python train.py --d_model=384 --n_head=6 --n_kv_head=6 --head_dim=64 --d_mlp=1920 --vocab_size=30011 --positions="rope" --bias="none" --init_std_o=0.0 --init_std_up=0.0235 --optimizer="adamw" --lr=0.000837 --lr_head=0.0144 --warmup_steps=448
Each number is 500 + 50 x the weight over its row's rms, rounded and kept within 0 to 999. Layers, rows and columns count from 0. Numbers have three digits each. The size before them is the row's rms in percent of the matrix's.

# layer 19 MLP up, 1920x384, rms 0.055, rows 422-455, columns 192-287
106:435462535528501531521666411549485474467527465509497478385501544479487431509431569553527406500489629614587523487461491491550457520447507577595495555533475533548464386518558620480456445508564508549558506479514459509506488515525491484547473506520586481449553474440463516538504372551483451530
103:525566637499590544444571501391513513487431507520521500458589429434453445393517479535432455440434462472658528561494521518534455457456518565462415497482549448539518542473508472499499394549627583525445539559509530481489434514531426585500470487555508572458463473440467479524503487610382511565
094:489628532508508501572424454585558465455465579547505592521522465514529544419515499455418500499515517457526553606484516474495519468459505472500510527548539532474460450386601504479427513468557507486588455570453451524518492476544454552527518485435594491501498548468487529532533421514424515504
100:499488586580481527414536415477597526460520557469455601514574527426492463494481452484509412522504497506517436500500448420422533411540555481601411562545489533538371521344522568474523515503525501518477524412463483476545449522499547547595511531431410513449477446480546580488539412464558551462
102:574556461515447491445471466529539571575576538435560561501436397506536498420447545449567542421530478570509516521588454521486449360474503413549499451456535443494422488437516562546444443483524588495505565463499346475440539424441595559409481591475481485505538527463485502538511420526447495508
094:518583479488556478528500555552558461521594467492514478440373440491513435533538544520475423401547496537539508433453488517509480495555588474364462535427438483454466481505531564517468554536519503508495561507570475515550525522435581631508500500524472481514404482428437578503453450499498451443
031:535547530583564529402584512539495552408506557439516532520532565431497506525476485483456452527554532444502536493560529457493588482515511398502514453525566531559469490471462548532511490407575450500592519511507485528551497387617545534569488521494512575433518459457425545500475476441474496540
102:544585496522559542500523625653450493519383502534496543533524515479503437551566412447522426406472445547516543487509530549541530428505450495501406554484477447424526430475516543580454470481456540472519477513562585479567440479537504578553466544515569467535598507498434537432476454545527484485
094:481482525447433447533495526435416508468461577564437443559465470498491533535352484546522565476518448543542497531536565463554529508472519527589533515547611451499424528555473477519583515513462481423557512469548455546526392509540483480528512443443474524542475482434531545451610539519542472534
106:587536452463509546476451542535510637549573513561468470490567447471481508437523417413527422490469477547491522486497576457629454463431465529490445512488613472397422471517399450460426407530431485464481529480525521539500497472579545483510485495378471460495488488506460559505514570547507444456
097:434568569521561547516565594446439501491492502388466483487510418412547575427457473482528541585487554510522568441528608545463471579526589532475562585440510459473434592469535564522432466465482482554502484474592493536505500523499490485540507584430571472416532562488444545405444513504520648475
097:525567512481468528453445577519556469524466565510552452477557497457446398491519487417532498431436439507487458536564496545449603426476526479527533503503533527539439493434465624571545492455438467618433485537615470525500467516527450457580470576477537534499522425528457513503426524570498468433
099:509562566564504445460530538520446498460566432496553509522444456481475515584541518479553522543426421476542514636527492460464541377503455351443512415470624543543399500550456455464465515468523531581560454452488487554454440527524546509453449470461480499471504564429529466531493546530490505513
116:589570479439528513479426501511422502392433595455550548434482497480430458609481534434621582416474504443542467482530505328555518445499546464408529523503501435509524505498499404485450303482506532475451497542523505463504471482515472571504540505485456530561505511504403468427475481519519487538
097:571523436533537593460588556599575494458515450425532483503502456485414453531515522548493550515536462467460486519551461435543521553481557521497515555464584582487407477585367482486501398459439545554551522519552445537453515508527388546527497547483486614489511546468529484514496472427592537472
109:548462441482498575479554544554458500460433552395450530515520507482565537415531476526552481455488477538599516500582572414495527526492538478458472426525486484547468485495506504584526509431487484537520599422463439507462466525480488499510444475496506583468643489479467504525461455485452498510
097:501484470499424550457483483550482533458469590462444520506549453483554453503513485514454462421535515473547481500415511512559470544577483537414396530495505471498506553526500451592553527500496588543451475515524493440488540475485567515495501418534489618462500504505452635488422482488498590481
102:468596550568423530447533529481510564459474486500534589495506484438487535500459434550471529466451469531511585460397536443579486491546544467489528515433591496557504487460477479492495509536540543510391474476528442551551482524526500418478406508496573507495523498467472564481529467519400381496
111:487546482609500474388477529553527501513461497473502513502315480454574581443490494400521504512455529519491515456438583514528472439508522567491426427461594497459378555468515499488497566474530495443443461534514366411430461520499482486528472563570518559512567578509535533475528467485455577484
101:609649541542470443401443426514538510517477522540485540482558532453524486482501493405596543508457550450506505482616438413588580453499549462487527523489514463533483525489455579505512549509516529603588492436496510485459500524472458520526491420491547520400527447411438663513511472572467500492
104:427506456372506450560478535536491463408527485555527421464469518470443563473437523478598505485554442544506516443633528514513579501551486436430419480520500410544555454556465477499479474504540516449471582513552536499528472495491436567491501495447536518484522494487371547468495461611515445509
100:458536582518484496515470591508500457431443551435463536486429566512481487488448425502489522424494492559529424459525451508571562429507561524502472543441620491538465512476483528477490552554491467470482532526513484471471543430512407576559536602492452526405491484547422585547516506431427379489
097:488521506604621534488506530502528521556499505543492626439454514476509584442524425498534490441492455483509554460482461420489471521532554365505593495483432456536439398510557502550487529446451522484537457566520532577526450527511596509625487562415559495469438516379494447419545525564576516545
094:500544526476415546499464479528446531491531498474620559453508519437472511516552505455528612398615550577441412601506530443538522433431601487545571493517531490573436427572540464515458572576607520598540493518435435467541487499510556545544498502442470429422410595504511481492506541443460599508
098:561476542515549500410419439447527528446493589501467512434452596503489530542583541509541474527537485437442426561478504412462602576421601516478555530516536556474544502547459527521464525532656441465483590461492406513506454489507498511493424588507519521438512527561577497490539579411482572503
111:561459531550481511520425461498538491542491479468447405485464508470563605582437530488573507487451456538545467461596541517503522533535444480509515497469540521453434370484487500545440495534453519477524464455426417623482553549485499569466467605503507441398465530542511598482519469483473481549
107:532511436474581395446430460527523575475407526546480490440473555454533453434409445411475485513514493510430475469553529559525492449575473477534587453527518387471424533469477578506468465442588493525496483439439548531522461494469521518506497502524549530464483496485461509530507462474496433522
094:538535457441438530466603520469513482449416562502431509526456529498486499471517569463571546502534459521505501419441496501551506433422522499440485448536529490393392447474480501459551477487526382511480563456602406446475457526518519546616487531483518590488453549492492524536470617470555541517
097:440587472513523508510476451510525451462417520488428487528491547449480459537588535592492493385336422479442495557590505488437482517499554452518442497517562455467481417402502498531587431474405515457495463489476469393544512439475446561594556566455545475485469569519358540496543479409481529467
105:480531508546506554417487504557518512446505596508432461486515447458551503498479550363455459533522572470520563520468544499563562430468466428426441543453530520483513542520452600532506483502558472525635461424429461466472488497546526445503327475487469603465518541478479558567503473560507478447
097:448576614513537482501503540409500613511501497554528492528455494478524606509446561571466384462469553490546399584543538507521614482613497560543446506524477524499461552601469560505508505526572533528461467464570423504541525523558453433514475480528492561482459512418421467511499491467423490503
107:599532640554528481444571448477577494498423499471525523479423516483611439573434428521464413468472548548569429592516564481499523468583417475531496472549598508482444502497479524543543479447544482523487475482513451516529446483545541554585467555464497495463490479497531538562524483555444559486
105:446584467529471576483463571555478498366473535423515508492404493442484442502528500509416494477524477577594541427462517447434521515529456494537450425524461437428371466536454445497523464504533525556513451425514493500558482496510474525481485497525527473552494421486546492400509460532531463468
113:434432520508457536504559464610501525445462553450464513452532485501500561626553422484478520518579608491479563403436498489475566487625420472546523531382567526543551468451530474492509528542527507569517603430511456510515540436508482529539380529486474510515425476517491521512533479556500476444
# layer 19 MLP down (transposed), 1920x384, rms 0.0498, rows 422-455, columns 192-287
109:505548544497496492428511459600476440486436451397486482468501591477465462439560515549510562548543546489521512457529485534446459539510392558551472462415452494483493535460584469470419483559505467412625486485520475433449525537568526514460525537489523464493491569479494566576535446537581500506
105:441513450487440496442540521469520481498569495455502486527527523482509416434553445500432461540447546470575499450443503623469477538541418512525448515417512487518482479522459509502477474531509612510480517525516473529359451486535480557539492509577626533445421469521483529495517498578433403469
092:480564528442484464532513480482659419474568457493510593447597424707546532443537444508483444464370584445508518506582546530499502527564404503518547497534420463572470516442494517427483488489528514468501428563454503495507510521407523528513504456506524531467511546536531461460482479459592486514
102:488478452370660540430500540504491489484563403538492539530523418498514488536470514491469404443522512510632535479466589541471452481493458495479536475531530445475415477489586544459479539518501527559526385428483581478475565612512549544457476416516534545447519459544512416477437553432456505448
102:508491453461468475482478530585595480549529473519424493496609547588536502447451504495540487476492477590552521620415442508451542484468467452423407468502488464559492550487499453498450389504486561494460387478407481541462492481420484484526551427438426440457503486452438511513602524447440476526
097:482493566518570481455516461420545554502498427511531434477462572593512512452502406391496450549484501554578550520456491563503541526468505523570449544497492476514569556528471525494500527480530486415579490543524487511414498570451439526442377432557486567511484483604564518484551464530565544406
026:414475517419464468604460546574504480587531502423487559454452527560532459457476431418563443451538602562539477507504459475534505497575466538577618586455600415574516571507397412501575563559569471442458463492549490516589509493438507541500555534487480552564492569496417470506458515441581447488
101:524443568492581449508594442529484488405472499469464492442486449524497522528494458539542495482477451392423601522533415475499433551477439467430399516600530446437529503553456520496541568591341508425466567440445444429499499509509475484449464506487481451478557461402479540502409557433425540407
096:544523454511495515530487500450521582517356470473514477515465471739524492515455503574511512533524479476585545510433551587564481491459494540528436548501420550471536592555562477564474549514453425551457511540478537500599438488502469546573483489498523518451512504531445563478547463530465552470
108:431585543519447514496486539529471471430461512467473492523501395504477547506486425520600607376467451501478466574430512496441375478467450495505516526438560492393520456565459499509474443559444475490506487380479508555594470537601544487570514444437465546510534541510498476517433536480413491543
102:525482537402556475497504451548434578484400542461534539463467525347594467461491481509426493511546425490467489530551437504404478530471508516416537456479430510460504443471561527515427511567480450590519529540492468480522380483491465427485509532397524475449518534483565490579583491485521548449
102:557554490387552494495539457532554483462519590421561542527666461568505407457503459382388548565455529480449504445468563526462522533592462486437524536489467555493450454514484453496503458505451446536546539524470554467512504452481488498534522619465526594521535476497422524458447431535452421507
098:516532505472491412374556460511423490467509444487452453477530518616420445531471518548518500570485515459502546461404560518439499497546442515508519413601511512488481540482564450409546481533541624539528591442427461574550393504482523494435479499552460464515555424555534495510551540594463448496
118:519579563439569546501476506539426537531490473528475484413503589444549426447493509501522508517542492480471540514525550440602548510423602461472449528493480460404557494547524507440568478533504498482558412446353505430439507453527517493466531401484573556578455518450532515451446513461510424549
099:536553502444439525480465510514450534406513552507603501527411534460526464559488436470483552571517556465499594470481533474473560567575471475448616430553504519488544583477505535473500429537574528499482527434515464578493424512548510500537432523475543499554616508495518554531466525477543471481
110:446421503497432550488545441538542577572570475412403464533579468441506414491597560561488535494418484517478498570509549455515421441452505555511422438477408456530505446544466580548537532537466497443550468540428501516560491477568611541555538546459557510543546481495495506526520554509457521578
100:404561481484517527544480589486472548440454557412423515567501488517524574387528455490494497470525509509537522530457513472507456561541442517430460569546413506460536470471523492415549406486453551483527493618386493479569456476475500409530527482599425467534453581489535493445504492503511486474
107:466479558509493451552513449580527412486377475479506482517490460457506524605465509493467602435459497510468478466517402463460537382506456504650512522606464490507525420388505500496478493540538495461571405482438372557556514375572491490480526454479454545506557532429545518488482568508388483575
109:491506467504361509487495542441494475468458454456418526503487494524503582501608482659496496447542534617422543503567392465546451570504538495431514510470513477531522496560419425511437507546547444519588600468530519486537534494582464498495409533559555440452514547536536448485540480485559538515
103:437506612496518542465462453568443383537520429389467553560503506485456439489439549448481523588438451457499492510602539597554435468478559463414623437467514383429607456447605526574523498491575619435474403414559521507624438470457525531487520469478435549540409492498452515520461545453503471569
104:492550406591448549609450541484559518568536467506399448492474489518510439383522502555585427495507418484536595536497543531467540551456455445473511542464419563597461416525473487397469501532433510413526585416552475480453545509526502521524388496426607505580470396495523541454519507469491497514
101:458538509485468466491466481548446546505533559517462434547419472693532476454468400528487493533544471516509432479374449501473493542531482516499453438499456534483487502517528589496522547477511486473419526566504458483437584453560525479415418518499520498506481437481525593469499433507471504481
098:531493509507525537401533517566535459537589470579507525434524493566430510404504555458578489546484426500516474535473532429469521482540573552573575453518477418522484522490487497541404493484502528424479562459461414565493523537588531457429521512502484509521617503560536430530554495472530440460
098:495503470443559457445526519516481359446448464483497494608495444528487518506509496459567520597429451494506530505373544534540474620517496446553458486458374572515539475494532581509543496494430472527532397484450611437531537507575539476478484450507484532608447458524551505510445500558567510494
098:465478563499455563508515508440533475552561525495497481528465477740481538492439621579506470506444536443536431444509477511552445402494412476516536565526453545474566498478531507602484390485487516540443446496563537492575488507434460500472557430469525522418548510466560500454578525558459578514
107:440515492504483513516558529488414518499502526515513463507468540459533544603439542491556549424477458587609599516478510506467510490426485478568471519437507561553443414527461515518504520435427462514507471529520449567529534477507575573583520526492486540483453531517543476518511415551459574463
105:508514441566492498544417416449458498554520490487499534496388587386550455449444463497499512493410504440443482482562556462558575510420552544443553465530520559520467579472444611518540428524442453581470452505529510484444574582554459537516547614443591463484475513584490559430547518494491498521
094:450546481453522548479476513543511531490527421490504518490521447547589501474518584527413508437474442492553545473553592518480493524468428535523426609434513480569557468589476542518503434573473438485455544573576526516488426502530465516561498478543496512477555402465607549530463550523489547570
105:409510397343521490518536424581521471468475502512502494530532523481436496449521428466420461490494526445490613666517545470566525519433554451475520466508451551414480541426525485604475444476468485458466586543440516397494484445459427491532468513432585474477437547585564553440464561470422470522
101:460507538492508565551444562397493562511513488519500428512460494464517440453495508378473539419479428412475577524477498539520519454509441388471472544558385478517583481594547550502436470489526586460536454481491516483386486505515618573511509514433439492458474439495486538560543530555510451525
101:537618528487521489510489565464474479506517452537567598597528541627456471578547455452498522498507505419444371630444565499520589514507464483557579539533500505494427505582520474521507513538465465584497495430510526462510475425476485484535480540513525406499468560647486543553410548526464494539
105:599502535579483449470508479580478392460618446488481566388500557511598576561523532514489478417509520557481367523492514607473441527482483539563486510521596612430411511488552429538455518467487526421590482537516511484511540467535498519432602530407498527606511533564583478609544584522522523456
105:595488476480431517499383531476521480438518453500493497511453515423557545468464484423426440490520547494461515475580500434490498529521566451509495489508506470485544634516485515504568551525549534518571496548491434590467518496487391552501418460533534493455487513474548433492475460495453474497
108:401511491439467594515525544430546363574562495609552490493520507556522411508525507500529491512498476423471479497578527518536573449499434507522517483474512538568473557489423469416552478485413513493508427555473433483458454506476635514513572606597486425548480620517502479446519487510542542542